Part of a small language model's weights.
Size: 14 layers, MLP 256 SwiGLU, vocabulary 512, 1.53M parameters.
Architecture: no biases in attention or MLP, untied embeddings, normalized queries and keys.
Training: 93M tokens, 11413 steps.
Each number is 500 + 50 x the weight over its row's rms, rounded and kept within 0 to 999. Layers, rows and columns count from 0. Numbers have three digits each. The size before them is the row's rms in percent of the matrix's.

# layer 4 attention query, 96x96, rms 0.162, rows 0-95, columns 0-95
064:462452502467509522481476492512567442453552457533501589485537545464544500538595484471589462450527433479515480445498476485480531532567493512485457486500524512579485587452536515502492406569491440512545516607514519607486549448549595546498534661451535566541470499592388400495463545446489437495
079:550492571589461442615540402476473509492429475534456512450517440519513573539490440480483515525531471442443552455511530517532506607501564516562532429515476480532525459517506528499515624498443499439574441573485631551492402374477447478436538454486525481548575457498499496428552521458478536548
059:508389504411530485465506537604470453488447551478558508542444446515529440423472533407534516455492379562448548524549496568564514501464442518480479497510501516483505589595609461450461528515365550512444462456478502454499532425409507563506535467459492511466561503526465456512584563489591466483
093:440487510483537575433547572470509534597447591489487474548475446553482545557471543526472486505608427454523526466347505547440501552451533486453582490477462515540480514474521529455476433481588469577480473431429426353569433544517549497569486505465503521416492503506491477571434495477527552518
099:373455498617421546534486480509496607495557520488550540494495498449487547612510521545462460488639485418490524495479489447525564570483477450464534508506459446528568491359469553456448470494539470489519489529508461492555559529455489501483527455526574526545507512414571385478458490502536431408
074:490470470554478493479512453439565558537537450551399554441446472530502509584491513500391481472443531441510408473545538499528520557468457545580597464462512467581456474477414489463532448489579449558586480589493418504574538517437544542548612590451510478465495527412548480579462459531477497520
079:517593541564565475504561489516556476474426485466529488546494523446463473452492443472530442426409543476513552522588561589524473508385432575512570501574523501429459629547487460481444571526442535626512467445463439488434462432491512442522523499502410482523547499553502541507490571437478456544
083:476630546463396468449423495476477560523522542503482569445499615500514520578499448547458519465485480470523589484562477481549598455527525495576525545551534546482464510466451588534511499408580557485570505486376446544434440613497499454531479553521476519487537471503490520499589452522453426449
066:499436465639408522561558517517474458478581521541479442500464451511493438518558467529499475466545562478426458497567586451537468533476454484514613589486497505622457458429431507591510568551565463488585489493514469431502560409603486517500494510495465462539524513510596580481483524496555537512
095:573531502613524601423449461550474502468470447522397577534489450524501531558466542503510556550541551436518483472546516486493483657397576479422451560491495515560533475463533473546498440459482471534520545589498456519549576496503530500617432476495579412501528477498477463551490565538495427461
085:587463451575446511550577463477513562521495449454407545428471500480550465429585543510496500578446526522577504429377506449507412455458502473464438488506445495468579460514590477500509503503562431447571548494485483491431501537516509538492554417536512470517401471452464474394587579464510433453
114:442602451451533463446504472531547487496443459502445429598566484463461464481491492489411593536524625513504427580561504468493433544452449499469408533549517520443464506415538490559642538511449501437491421543419500491492491423396528527495475516499471539494559459452515530565526448464464541548
113:493456493628417413494494454453433525499441509436509564443464492452556442518525389476446492521550548533505484524505524481448391510532513454564481573469460576570527446447450416497572465556466452512514599463484478430465518528550509485444512458526592464533596441431501392483583530491517474513
117:425373437435471497470458469493463545386545407562479495503443520550527426501387542595508504470560485509468580512445416580535457455492509478494556501497470435546489483493517437501538529518524462560530482545393475596477525556483519595416514467463466397516500486537542489468601513475452530533
185:404451462514489521432583511539449400540555546512498494471541392516463583513611523559418498492510574518617517492471561363529523542495474438494486511447448594467478579481490528535439525530522452494520484535511462518456557542548485447511524515604505472568595555477498450501497586523472420480
084:497504514403439555502480501484568497470522521544507435419468528558489447604492506457526520535475519514568520563364484465449455519617425499595499483565582457495492592488425599566572463474535505467525431530510515435446427576506488493561460607509539536469510579516464501526466457539447435499
067:519553505497406551523538458458524573529477489486528447514547551446518550554526557548426430563439532443630496475496490448489502540517497513552591464495467467485484500457376471481572456450626444570485482459483519393451487595566485493551434500578532495552485472462586540479490413544470539576
075:463451435505547554378439465526468530566475502473587503505538452443512510504477531415518477448458498562509465466455525583450559556496476520428422433530433543492487416488540495442447427551415539497432581542521512537451547420405471581472557432395519527545552564447440422519538526534502481493
079:534452556521597574523544531520471430437545405525527521492502516526561431494536519537549498457427492506437524511622460447488445483543558424541475521465551425512568542456543353485507458464452542571498480509564552592480522483521461542510620500513490531502489528530407475524489445500650484522
118:506501461474471553530491527621524509561463470495522488586491590544528406523456457472507537541525482519443512505408557555466515459564573556470538506508450450430455506413496432457630438504520491527515442526494553512532463604466386414526428455486429456512449510528495544376478491577506431494
073:471462488405556516499509484633393530422507531516537488500577470493472494471540515456420479455502440450499521538626535540585472506498467513434527505529473524455491553561524498517553537536363488523413531436618444475459563499404478521623533480452509497477516505474498491497570562448494406504
128:481412396493541481544503559493475517467435516542474537513551536340506489591490581470430394497539441511554510456526541444486478466488471539535580481537425534514482406484498555521543472493522420518513486539592433402474556490544511438594482467494579467494584499475545522526531531571421545567
095:458539568462537474451486442537512466502430546459528564503579545421523449410480550503587495435364480578396501468534441561534565488399478531496511467536569507446492524476484488458511528504452464552553458463589477524433472492490468426512643576471460587462489468507444541553445495430479481480
091:431500522509495423528422526666507478499380494561426455534426486545463535426515493471499515494474512549484501563519463530508548500524441526561505530526520503481430571562563495468568425440499585530542477536531543534463460514472446542490617541433436497477375473580412494555579530543491501459
137:376523502457586570440491481512451525550454501541521510569507583570537530436448514513601463473461540500482491624508473541466604403546501535543502530496533495490448536506560459448458478451531522596515391503455582545551520465464457510442530552374566516480528460480430541569504456557521477539
103:507512643555529450584504414429470448581493420551448478562534533461427424488553525421534468570480585516382525460535496484474440536517528463456477511528526369484531562492443516576489550512449567501490557490464437455491496526441507488568470535519543504534518528546554499420488591545469558437
103:543483449539507522536471487515469483592492513417553436517529460563461512503447538480383555488498467420376461448395607633495600552497526508506506548464551457579495470471482501465522514511592449536445492440460453456505481439465494580435470550489423373456484480539515504539545471460481487513
110:533499489449463501486447519354525523497515561455502510436421502505421466543438474442386594429518494471577483543402431396486504483517618479515419536473500506553516510548523484454483379456513528507511527497437504561513476531559492451523527499535535356525435599483452502478516512524531560495
141:521379491541576540478581494540438494402427462534410505513532475582545480452549499431453442512586464459517542464509563453420457468470481523404417405557406503473509496482461511495465395518521422433554508485575548477489499476506584523505570435520391568510574495489506517486468476442487495500
092:514527511481521551494471445524599458429466460544492566519548496480528468496558596542465457559605552483536468456410482479466491555463507586545560446492531543442463541419400498393476534516536547505418493544502399357493519536475548428549393491554590455528498455489536485478540504525475490436
125:547503543621535403520461421517452525466518513460491429518609498471487438508529501487574527529493536479539562460575607558585471559551452465468532584457553442522522453467494570493480497543410496491539520566395459532559533538494397520494458401574578533554497494443472563456492542519539522439
125:441613542490448520480516575465515566491505425462546496505493614502502512491473529407549498490504451573445527510576514542559508466520483467514514475558578470546450496534491503464506459557479559586584450476517581530458398516537541588490484447429333466444413487461517550504458443471467397513
101:438480487604508431524483477543569498477505325549450434543525498621521420399456436462487468452500518485442525457432415584500532465520569466526439483527539516479508507456530452553620500460468495515530482536440554457489562503517536463438497536468536517493491498524506423521453432438551438598
105:419550502442353511528444445480424461519480538489467530419491590447459489633504528521456524510555548402604540444486528437559471466530505480449496502494429608538458433459468464534506463571553429446538494518539399565450454528529512436476475501546559453567512524462533468527508504544428495473
072:445510569474601395496495499508532436513422565577522465532537510466475606499526564549464506513578458484405536506467454597567566493469436485432453499537499606459585496540497492453512520477355490550465495461424526432545503503459520458487554511483434471417490514437550520476476456403440503461
088:509530493528467447377530542536378509559512494501468489579545534503402535455506470528491465507577495572439497550530487550434572443520501493511451516580441500554535581552525420443492519500497549435565530511510454550521502446407566547564436534447468592444554422568477440526552470463580585455
091:420532513538532524619509522460380459592498456536468514449494521533448507492446554512487474462479502403431455513557569549505565505499468485529493524496525582519658493495521445530517549567483546444502511544430516544423561387509499465493461588500431506583550410498529498562511460594531483440
069:547466383604450542626537604428506569558593484540515525455517358479433481493501547484544521498472525542522376531566539504584450543439497449454501474510560506572436490510487563631441518513494504475548536560549456542513539438491527469471520533512521476495493477510467451486445475475540539466
078:485538532479554554562496536417427540512540567561449442472519520500462582485540519552471456489458526523501519520572516468466504497495449491517463527637527441460447439516476482481532450531537560509461491484583637418488454498396578535452577546524454463489423598613474538451516566488431432560
084:429431591414451511516523466451547579474456508533483446499446505611552513505646522547460529507526550494479500497458469471451469411466510528480483511507634569517507390524561497454515427521552536510580466468554482582475445497559568525404559529432485505526527597555457505519529540423528487508
075:499441469515423527489527518432432536473545514566472524466432521525542475563580490537557506476472563402543405534516512375524441495412487470459428535518528496597515407486489480513520467523633471468532471577503548613456517459547477468480537546492511473561455489476451445464455410609541511429
093:458416491575378496556557494555496451502440442526431486546479474564420452516508427486422473479541458523551479557552461512430437538492555531476532473453490479532528460476521327475528489586525513473531604516543507468496502444422547559457460523480472419494560524549599581432544460496564505460
108:532469538530531536434468461581551400458432456498467439501530558441431543518513567547455512486546510553554471496499506431430524513537500582501524544372538544531473529488522585586408541462481413471590523434530440497511582437525524534507479502543531457527457488558520547493530404490606475626
093:510425413443521511457536517586522531482471457494485456472456535437586422469557441574532501489507580569449471477547558525537474467481503531454452508458510550522554546538546524472498509522481611531471445582537482591464519520446532482488580423554514495423475497511541537451492510531383660622
137:540504513504513498432595506462511441499567532500540501430631570488527585557459507515510472595548590468525561535462519518493512574475486500500498461421522569490531467529507426493585490482495450588572499513510497362572566451533531448478463517516509424488486467406606516466527453427457538614
123:500487531477586586447464486543521549497561487502506460465525500486468604519489604521506553510490476504490546428448459487546497456437425605450507466482614385559555477530484460463481485589489521537494444430492543429495496485555545473506439494438585420517507368459585600574429507515486527527
114:561576437482539531474503544476486524588445512512466465542458494467531475384381461526517504542451496497468532537519375456450594506475449500531483565495534490619385469584470533437453466508512474485497496529493510433517483544462510503445563552557434440566483485493522609441554561418507499612
102:589604495425470517518482467481546430462532502553562517545506431483542424485535489556573486438590542580448517535538514491600478462488493620482537484486460482513462460608403447521534510482438499556442495457527597454538485447604515452523415489528470563472501537456507478448482468582392503546
078:493416465512409502524557464455500545602626527433392536534601463409502503489504533528418543530383509549557436480572512469556460441511508453440576431478430502510521456538543532517551471483510512452463489482474508539542510408533585486514428481543488495480505461573378560471516480538460505452
088:475440500514555476414475561425568555427515568437508423601480561498432512453452513522475504468410521525540461475512560570499476524519529524490468469534446510391443470496531530528452512417479604571500481474452568434587494461474510476524479409484553554400466509521475495599543561520539395585
083:501497431480506555427548462520533614521406554587532566414482543589520479383471586546531621516469467546472454568522534493496480480460483459441433606516500481555538507493529503466488472464450485513493568424461545556473503577459488518489528525439409503472377496522505409454500511481577449502
107:380587432465393442529511503463476507514477500533479513392497600448477484545430569546414424551497454535463452561506453453489590437506488479469443561535474531601525561565438591472572514527514510455423476551468467614507431524486538508502546539529496529492451560519553473532560529465453511554
065:444565600534513509467377532537496442528474528542516512509478521428514533557477559495463545512575465554472520504560454588572521477487364537520445494411471554445530538498474515413540555447435458520473511473583543434493510490444415468410541529472535556567533476408455561375482479499470493560
114:546471525501383459407416575444561405438501490473514580566499526472545546557517500480439445448499556558614519514524469505519472609459467589509615464461467532580437465519462508479535553533515430415490563523585452502517574420513523435496560570489550564465481529488458522475502508478466504475
085:491494532514499550530486465548543528544442475438548459513497520577430521447496537534494456527472442591481514457502459504528538462482409460400512479553627497401492535488601597534456427512404576514509527412424512485526445448487516560551606502535483487547504547593531497563449516402421485554
092:490443643505478462538490485597468510498406484555491437564489529472449461474506440533534494506443360467561565583436477522457574447534478437461471506501444538489423501511531461530479475401503516538458496452514520527514514487428391461538582512472560579505499538485427404428500474401558536478
139:403450525479449455508425513549516537529470468509500608517431545489455414524505415595502504484424473569522522548512455478419587422547611494562565490534524551509470530491549467496482542542456495476471495553550591574446505541416437576495511499504455584531414574504386477501505430499537438489
083:563536467472538479469559506442389494573399472456432529577509484485480514432525351570485473441476481523433540586626491586481507508464485521482534480499539498580508531531469521503498482498597517517516525410497417499592432523403486491565521477481583492458463474558577433500474527475525420485
098:613497563442546443515630493435495483458486500517407480564516448477549461494471465432573506516542433538415559480439549500416515495489438544517518461478453435520461542512554524507500559572508410530460436444540541584426555486514569517577502494589534547556546515407420521477604480528470501524
104:591562492528481467501479454503510501462510526433489491424397513502457449526361352565522545504512541485554504455488448403501495426543521476495476500434436534515450493510539556505588542480497490438455481492473498580405491460429432494563504520461400581532547461489494460433591481542392536500
107:552482512460560427515566570511517504554510474417497479481534558500569475554558542561429524522490488507516480519591549495527517438491566608510529478489461533462533490508501474460567573413511428608496606499467504534526481460527532472595554488362398496491435455447485593524457423473542492607
096:512448432476534540499447458364484548523496490528533467527523512435372510577437547458441463501392526526557511515477580419615543490470487519527554476482481521503490490415462477477517526441550487513487500450372493528585456454575569504405514550515556476500496461413535474432590450458520557469
100:495556482592525382433461518613499545484482512475504486415552470533449459440538539541529513542481525515531461555388458489499530618486469519513487499532506528402534465515517602467467508451456480464544528497515554564444522562544412567485498516481499476378506532625364540536532487497515449444
114:461518499439418481458385554470457474610451515525642581486549508488542548506538431523551484434468531600503485503502439538501536621534537549497480465519516412542531541489605553550466513548503542429593501511541527512502484468443472453496449507529521569484549485480370470562517457478458465428
091:499505493438477495544542459446457521495528475574462550532506619483551463497486514355587490541516560453535474556616488470471511497529492498540546555496572453581416582399503515469336471515509494493526493494509511613489490529524416494554474503472494522531483521618567515581436513488531480452
091:450501569490548467509613466505497444516430410494468462443440425462442556610492553456535443642552463480526494494533494589521519568561488548464442467517461506502583552532403451585461522496576496455571559528515520529502475493486435446460485432524564552550560508549471500459600499498450433473
069:529520419445504428466455484574530480507447538466437409525501511530437592444460449552542545522527480507470575528572483594479486494536446526558449481520456527434598571477494489434460511491463566520473575413537620515438468440457555411490525492438584432490578502533466549544568557453423481530
088:515489542568561584404497527531423421554500439519393480528436563475419567411532515459515560481497446499460497526467398576558481555473513452464476483506560438469572465546524480427477505549530494557409513444488442505568476599554523458569455504501489473504508380584529555470443519473530559450
088:481487464511519509595365491550476515505550509450531515539519498457525564564509439512487495419490511548519531475528364525458469510454536552497549451477551482582477508421579557497510429558447459540441495534440380530604462538532491466446511604528483443530463486526579561480465428463482633471
069:435493524552450548513510462436453520483535511509425494386434495463492405514551479486518469444437498505537378494498504438471425560423533480435521533490438443552538410396519506520553489586469469424546453555512381472568375533534462474566461505443511505552466493458575474434453461480546514528
081:407511532532593508482506522554494489552417538536556482558460467467431593435371478448493487536456447443507501463508494458528562466550472554506530504463552583457490501545542541413465636568405521463567516524494548437563469442462517533548518475449564474445560514594434492484516597491480473568
091:467473464562558610505497543479498485517566441473575560473449446537486515376473532465546501436494494551406429477512529416554511461469552518454570506537515449421498536542564510498413557508479474462476552567396497522489432491531549618440485540501445565578427421579537506500490505434468468419
067:529456410604475547551553526479501439456522497583528454503413435540590467371505453412510489429498516530498445512479547436464459503547510512513483457460512496631489451456477494480468473485493417503564481521430433579462507443603501545461404499549497456568446524544592490479447520453424512558
083:487475441523517624497495510464541464500489488499469518382598464499443453573473509496505538555496555573491461490512546459512519557428457568522538562486497470451572468430584399489495546376636557496516563502539536494568555452497511544556461483509517410415519451459515548565538529460560589483
109:488448461484551483557581544513480554555681447386447538479437408464510591474473453398525447515415548511521411490552503499425507530475512509483540466479526484452492515599497579494506575522536453464524458502432480467551476507453550480548608499451479532456485494529514534425458588465495505440
116:553522498570474459491501410483520551497480420524454463458520542404525460521493504433566468513564490437480487479615508562418563682478492447537451530465500493464440484514532504424546497490557544509508491486520471441513569527502559411611415447532603492502515482617519519516505480590543504523
121:648497438518461526591528530561508503475479517521553491415374523438527580549495499516514483451479539482456477523558564449631485426520462451593488503469390512510458480526412521521503434531523463467517447527423554561451454480526517427507487470496645511494579477465503499448474568508538527476
101:447437559535415547496501474417535582421504484482567505598592550453589492475461494586496511570485450510535488540423499535528562440486419432525501504456517546404478468378554548486480545550589524531512573507419507501523444520537527532487521573550406464490488572565536433464447484552533456492
138:547512488594525474457586488556477498562561456473515486487495518532485560435567583457531478594483470495499490456437530527491472549432380601437446554490541487442532548520423485496468595484474506514495525538498479473516490490542506441484592476422414527451454601521510629554457476471439383573
094:489458611411501341541500495464524520511515524631412513501486581528421496465469479505512467509455503458492511504563563530466518474469475435367449468561532518535542535560499518552457552499449434482583414544532550561469556435484554470434474586464549495533516447496471495422483508461547573553
088:541427502590483550565409519444506550483523420526540582514450510530459418464577526474491468541432522519517484464572539522493465545475560444474616545415518558514470453417501497534528517494542571565477421471554442439576495452520481550524511426488537431526442453474621477397479424490503550575
091:502464483484529512477443506417458553550537559502513473516567550502561475468556549452488568483488423484533510591555403532471449512547408433491526441457501467430479567542531455462560401495416500461466504503473546426555510527457508494510491496570366562472561425516410622505498469520548491374
094:487501589440550511476498533562457509523499508530529455563510487519498467423486529540565494591465478555480482446533456475506465485550492534515529574422627508452567535509542463458496492401570571674495536522457505460483555509542536503571443583548500546427514536570562502430506538444572427604
118:558469552509473519570429465555469459523548486595500518535439486502545436504520465476432551475458530601583451509639473509479506446483496518559457538442608426454519507513534573430509650435534442503498505502466457448544511465470546551536563514616449501406436481488461496572445523510522508461
073:440654462428474406494467513534410585513421518497433475582541579561558500588497454550513466520474486472515608566520505570534571479467465478546396482515431512464548576490530453426484431472445488552411552461537547496588429517476480459570493468585511497459500507522517518518509532479470514489
114:553547446505453464495586491549416492552566521480432420522469482495550486510569464482569476473499508516517537481542637513569443581448386415503495460434518431554555506508446498538508516528501503565510495445477461552506477454593530389507557449570524500556508445454621488503530596440503576539
099:492523531529535521493450439535539501530514535466410583505593550478496571461451573570529489486527465491466387518524429527433505419536557590533552506539399461402494563465533491540419509502468520490435544496577592463509469546448434475477517469471553625515513551535395490419479450506580459518
091:447544404557520477559495578527584454546464509535521482482530521520551387417543486532459596454489462547537469597487445519460513451537449509540446502610479483468458532486465506402564479458512526529485558378506566537439462504488474532506469545589461604407421564542515534443509520554509423508
159:422486511510543586462461511484513524489453449511539490516533534524560382451476482575507528563434404537461540605452422532506583410530508552461463492526513507390473577513564481545503537471505514474518468486483531512519485515431443590535543536394444610510418464532444505465471433571480415413
096:472481489426538536502503622472556526525447554573465516473602495564405467603509494462529449562440497540553630469429466464499467554495576469507489564483516620522510413439425453547374487570521479501471462536575490451492452544489499448477487558518565504444486519513520446476474444502531505423
092:555558521501515515511508560510506504526549533479502454550535504406410545629593470597459502519449482455479479560457424449415438540415386598543557446463572505533476469591471477471559519508561510601468430493530528529511451522541480454480491493492518469517437471559556416524427540401510509515
091:547489526473456538477562498465490505522503548497567495472575519505563552598576510572481516469505588454543519525464510534524440556432470463572519425491409450636492540445478505580579547487584518545549525510435540411592400487528539463531528508537517553550557416497559483494591523459395508526
115:403413447503567477488454474541491588542487512506525508562531475491441520540525430508512561402398489497472390489508479520559416496476555619510497480519426516528567449484457507509501602546438558465418456546475490492535485473504512508498469525514450596458472397500365570481486434581459455484
107:489623403451487583545483558456469502498490510529612538430481467484547519519438475618571530461573579500498512509435530451468505513501513570508542551502538505448441499525481511495415525401559489547485540538478467491522389547550546476571554584492548454465470490514566463475516484561426645486
102:425558443503554544549489486528447467501456446556611473476515397521458489542409473480511446491447385508490445474464526508577470432562486501418506438488495451461578582469535480546486468494491519535553587532447522466510477549475541577590468497526525578492375576516453455558466465485503446625
110:474389511469577505544515519436459515510497548456470435475429495512515509422553457563545544641507430545536532508482406535427585442492500502497544498515471460439540518449443512469494546444449526438508504476499616546464535574544447484587492562424390518511502536568478450463488537562589409461
# layer 4 attention key, 32x96, rms 0.151, rows 0-31, columns 0-95
090:386535538437572468493482564499533482577501609426514507502590599459465552528470482494478518428518472567544497481501528432481497469424437565569544503567466565438533550526524628480423464492485486457551534513539489562385440595456509425467472523510470552507524569513454452483430493473419472476
095:582480464446476614474568533604480471523523529523507505482505486579505508511519462527401462520561587466468557477490581462476460554423502521434507471368486458532538559555411518498508507390533456498490493515570396473481529446479618513476610540502580481486447556436565481469519477475503463559
100:406430480445550459492497534557457483528421482569522472557500558482412523493453517528508480498505517532508517535485456559473523424548490476543469525594482521412471566585526528469425420540525595453577522485429541561525508564398509622554534427478528626526518554546426440494470455478521417492
093:552466513545501492548514499466556574481445420497522544493425452397483490434472535470561571510453618525461422532503479567591477512525515491564496470512536577553519553562476490509558419596509514536461440439491551488420505549407493665483507532509452615514500508525426452464526473490547503443
090:517604549471536538404534464530560574459559431510577441509470503504513635387449429470527489466453481527519552479455490501512465464518508523497457514460510499478455577469529523430453538564634481546462511481424547454471519594488524601521437501549557572547584570468427461532487502491480519578
100:593392432600432545494465474413544523516608490375474477461449456540559530566513501413481523550550489435486473503467521527487520538473429515540538518395447510593530392476532469508495482545558510488433432546473488399498522483521463464507486490523508393521590438505561522575517485517464499459
101:421462568463543516467447548458507463570375534590543409494511484479507588449408464479483520461419517571530494581481473550445497414463432573490490505541519467467531554479504506477406522543438584456448515510488613512430460473461439475529486496503497592591460575544433493562565528526483476450
109:414515501414421550512451484453463552438521558580487498568485567614451522456503492559528506475598413478457536466426449529504531476474541424550420520481480445424488482541488576568524514426480499471513487526426425523510396575552547457480538550387541536512501433499527455409527556482560458485
138:570435409594445512516588493503533473537538485438484487457480519495551463595483496437450465560486590570522368457510547426537474566478460549512529540394458476543554437463507462532527493474547439455518461519554479515499631502584523474541471519556510388519557463477590502496458442510472507580
117:490478475553543515593544455507501460479552512540491524444475515402497476504529502516531577580504573493486378531454511476559518492426406538447547589464459538534445503440462474571502452523542454510482451513546518495503606399521552554604411442509439527509483477467489549465446385475374553541
107:503478453552450505421544606467434555533537486495452529574490481581469485526452488537541545555551523530529442465494566522516521561454519454553518491482550474654490487502481488461527487393486378481465451619484520432423513489634480522514438489513459477618526547462534519558463482472413514459
096:525408458505572522489525472531495526501488546493430502460535378475494515460490601496452538514464495524501457575565555435492521469472446504501623462400470503544518468511553536477555571373465456492414553436428558564488501415542449430480462619489457490478524578435436539460479451500501477420
091:513426519519503433500559440538508500407569589511426515546474396483517503558479373495477475475543511540508449565505395499448498430510544458496419474477543613607499450454488523467456496473519526387483482490441446515485518545570594532536457524440540502499514553473546538536475495647536514540
090:526459450562564525529582424440473447495517482496503605455479452536526597546506542449488525514495485538570434429485577513569546497442528489441537552586500533533494544486517454460515489464459612540468515573526495526635531522527612448564387483501526534537481449586478512373477504500449471536
118:519509512435464503443414459495564377481445590469563434518535488479484524482528487526461588463432500456470609447549428623418502484508517526434499413574450448443469524524502548400445497458534521568403463461578502453491457499417431493527553515529510484427462479443465497535562513525530527443
095:618511519514542487470503500557419527482594470542505558490390569520493530511477494461495442484456515460544527507434529520501539570488545426478534554507393474414553396554466575569502489479465522378483520563428416470418608432578505410479531452449503518503485529554546555473548476511522484454
086:539457445530457421540495428495460585440532418435449479593411438478473475465554491487449470475556453467452472434485467486433467517441610462439470502412473514564547481435461500518533603580521468579472482503524490504519577451486480548429487519531547524522554494565474497494503610510492619391
088:512579517450497451557535574539570538427389546586452516445531532498503451450441559533568467544537438499575567536508554502489458496526481536566478452561510505491456583440509488459402464519486431463519526359526499549489482558434492519541560576531483550473466575497464483457580411535383474504
089:457417435463530402469440496485570479531460530431469494475447438506552552485414533522527482651507498545594495549517511486425536432462410631530465432515448560480523556509464498470509589538488573498454450482553533469559450524474422460497579544506500555446526532421424504442487508427467476521
086:453523555497523493479502535442587560547559516458446517593454516528499587423437530550484441536592492404467514474481512577507376481507553523537530532431528477439489471574437561509456502390475528534579502450481459519498533546457551382542542510445443464547543558486566558419424572489479541481
093:404496481491568451501410474498504432528479508616544515496588582494479527440483502490506429476511444510545527440500426532519545413508547430544466467606448552456496603447543541499446497519522601509523527478483574466404484507477491534477534562541488592496470574583429464479555410453554405502
100:452544497459535379605429585523497504509562475472477476531598502475442509469492492530506480470508477503528521547513554614464481514448496547472448488526519582518562543565507523501605464530391599538489594481451540483513451450516522487474522452538380568577511488630430506510532570438519450487
096:507480523573498486456532465584608413520413399494518492606572494480418523489428482447473418532493411472501443555454514507470487451437504598554502431543556469513532595496462479540519475479549510521509563499486506440484508489493493531589479441558503619480482428585380512432481531507511530560
103:493549515416518471497391506509463462487484609487558531494483474468472435439538450563523536497476474530450572513562452509583474353537459504607452473511436514424568464526562518483482517451534549559534490545437580523544426577524544561477591408448517498519448521544455505501521578614467495471
093:355549522436559496496452511515498501461420548635512477518542478546517496487579547488532507504504515536574582493466530513513473412570529493444461556587475525484515590525492607453460516550429530511522562468416520527508428522522542548389574525543489623505440564495433467500525482462556485444
100:468555527440513550505550494503540573534394477438555437471517533490427464485464511579453558422476462430478483399444533543599581433476449523579479472564434570432424568511509621464454555442483548496469522495496541496510475512467568500504548477514570534449478556525393564551441514469504570549
104:427510515520427434461468521522508456487412494521518475482498525448495555459524564540531479509503430504543466480521513513451523506526507459527393546538463524506482514625584344421458423554521527515494444410485592516559470526419481530520519454535530571381470579584479493508443466468557541386
102:554619558555460495484515490407542461530599580497458548500409574507553513502486524502483464577524489547467401521494518450459440501502442481468516547498541535548499580508398493623470489384474438515490497549457407483425465558594487470473516553475513385496574512481488455531426459460491506470
098:447526543541520438473502435574504516591447484515474485512503412438518448501515477549559505498589514556406490447509576504494593413439391516522539545513459552475461431447585475421477474500376551545471478403542514386525519486456415534446520524506526493543487430487430460420448499436504483478
094:479509591502427563543463496456545493417517544436507488463507587618540508503531551450485532482515509475503481459475489472585418476438599459499452460424626521538456417516560535542594474512500458518556419465481444452569579593569392431507550472512456516535488540485533533550474449501489427492
110:443513537423499569430455488566462503484418517509522501576468493449562534493519523533504423457419458459406556517582504519466542498468416480413427494435479559455520552562589469484474557545481592531435633432538586479522461406428455514479600463468528570499502529589492483466509499505525503521
111:447595505466507465423498475470500472473414473461518473498599474501511516461453504477478526487419482527401546534517496599475524489474543467531462448538526613407615494489489488371504488464552604526446474538543506538565434545379448522475580523463522453462497496565491483505567452589556575539
# layer 4 attention value, 32x96, rms 0.13, rows 0-4, columns 0-95
094:550443458517435535463506473434478455533465492419527501533503458467443555493525500493494525485517511526488487500581501499468575499474559482454560537583529576445426569604576557452601494532492517424606493572455478576484476566463444533522486367484513512492514372516502464588366455491527450486
104:480446494476466473573490439391512526543433528528551566434556528554488533461415453582494561396568550550523503573518445483422522541502573380502558589461466488458530513565526451472462489595452487542461576471564523513494559426470558483482491491530522429573471489569525478435454419509460573525
098:463525525555480586544488588502550534502437551438493461384461493458523499446619486473544554386427484461488520490504525547497639602609428534505557449590501570501486513495465530495491470489535544417582514441553505531500511497554586501506529474482563492557507484501516518594499492494541518608
099:416448473550469496401532503457470438562477454590511493450510539510424593605504477517555514563470464519592474573570489450517525505609562473541502547520487570549540466448516583533501510444580600549528561524468551544539520416516459454606462422512545521500555471522517491515431422550450530475
112:504470482470458513507540509474604521517504536518568440464481483497411454495421504432553466523459420388566423536568474566426481466476486412511425517473489493496563576500449419580516381481477558531479565485581472371512528438536494499455505526509500495475431414491448509570528518427450587525
# layer 4 attention output (transposed), 96x96, rms 0.13, rows 0-3,32-35,64-67, columns 0-95
085:484537481495499497575468402517479405399479552516521545395484587494583519467437457438459501451487493507459642557470541447622484493497486500536527500513435540467524490498477511459388429522547522544543432449455486474447518472454514527586600496524532502492497581600499543576469462570554490458
097:522564501476455560485585550509533461385532521537549509471505594550490449443488521583509566467460488572442531533471529516570465450549578497475407485508411440557491463431514508443531410508541461475501412428482553551436485479476483462634561533542503562408432452552471497453545420523524557518
100:473480484471552508449483503458434389558496434499504484515462577452514436456452423539485497534499483481586553512509441411554467450426503522527450475449434448455603467420522460485511445558536454483524396537555561554492499481496425497574596501558448430481462562371452516554485454397548501481
104:546535484473625415575453485489491541434493437555512517426392500511567507449554534504420581528363519508452441555550514456468503486451522520457518536467514547465532464497484467518446384484496549459495560408457544521456635479515528484545451495552426530448523536504559469496465483433510583570
086:434429514404551541479531559437430538487498446564390507479513463422522485612532512564531573499526467460477554488478519515503592535482399536469516470543474449445486566539532390485532500530500521414545426547417448570459472513557558511482441600513522504508527396512520516470522465602564541468
104:495550539522494452466475554493485473501571480548432522435508540515558501506583442464529503549485528464496493459488537509452554622520520559532577508478472592548480398532499523561465527479525547492476499498500579517563458565390539441534543608317538503479590555401519571479456482446458453508
095:474464522471516475434512471411537569515516504408542499503496499527526495502466532534560491556602470485459444527487479458487461487505520424451481577512568586455481515455558503485433616487522418530359482472456529511473442424599529578434497532551500548478527477506519576499420453622516600406
102:523461485424516431535459492489518461441524370489386553528560545575466506500522514540577495487526577505544591481410462504514478510451457514445437399584494455497474580575522528550605488544509420501485495594441418518569453461421485590519524519445504531502417451491469507528458490456526441465
107:535540535498531416442426525528465564503525549519521516532516485471414533495632540486464481543492499554538433573546561542439530522529495499447447552450551502526462528595506523535548404540528535557479570490625569435528538484406495578353482550554522478536516564513521435433478581474461536502
101:563485450514465533541494477533511524557554566505521479580421415455540482424477516477483518567393528492429416498532539427530576428440507507535497487553596506474520460423485486471494485576575538515514507581473475484478543523544459644468458508578529462562526567594428409539543441489493414553
097:491495548551480568517511523520460521422410575467572455505543480446477456519537455495433475499509461510486468521434506543436490619598433467528496460446503434485430560550458483537482489476541591560533604545498499495535527449422442334507413629458454469547524491542522532470578483486482532498
102:522500558433412611444583520523481538498536581455551466538411520513548481509487508521426478485502482442494493479567527516508523551498514526505563534414496503383513556522475397440447532511570529448546429520528548435486444585454576528491523507526510644577526405489502520551544481459511527377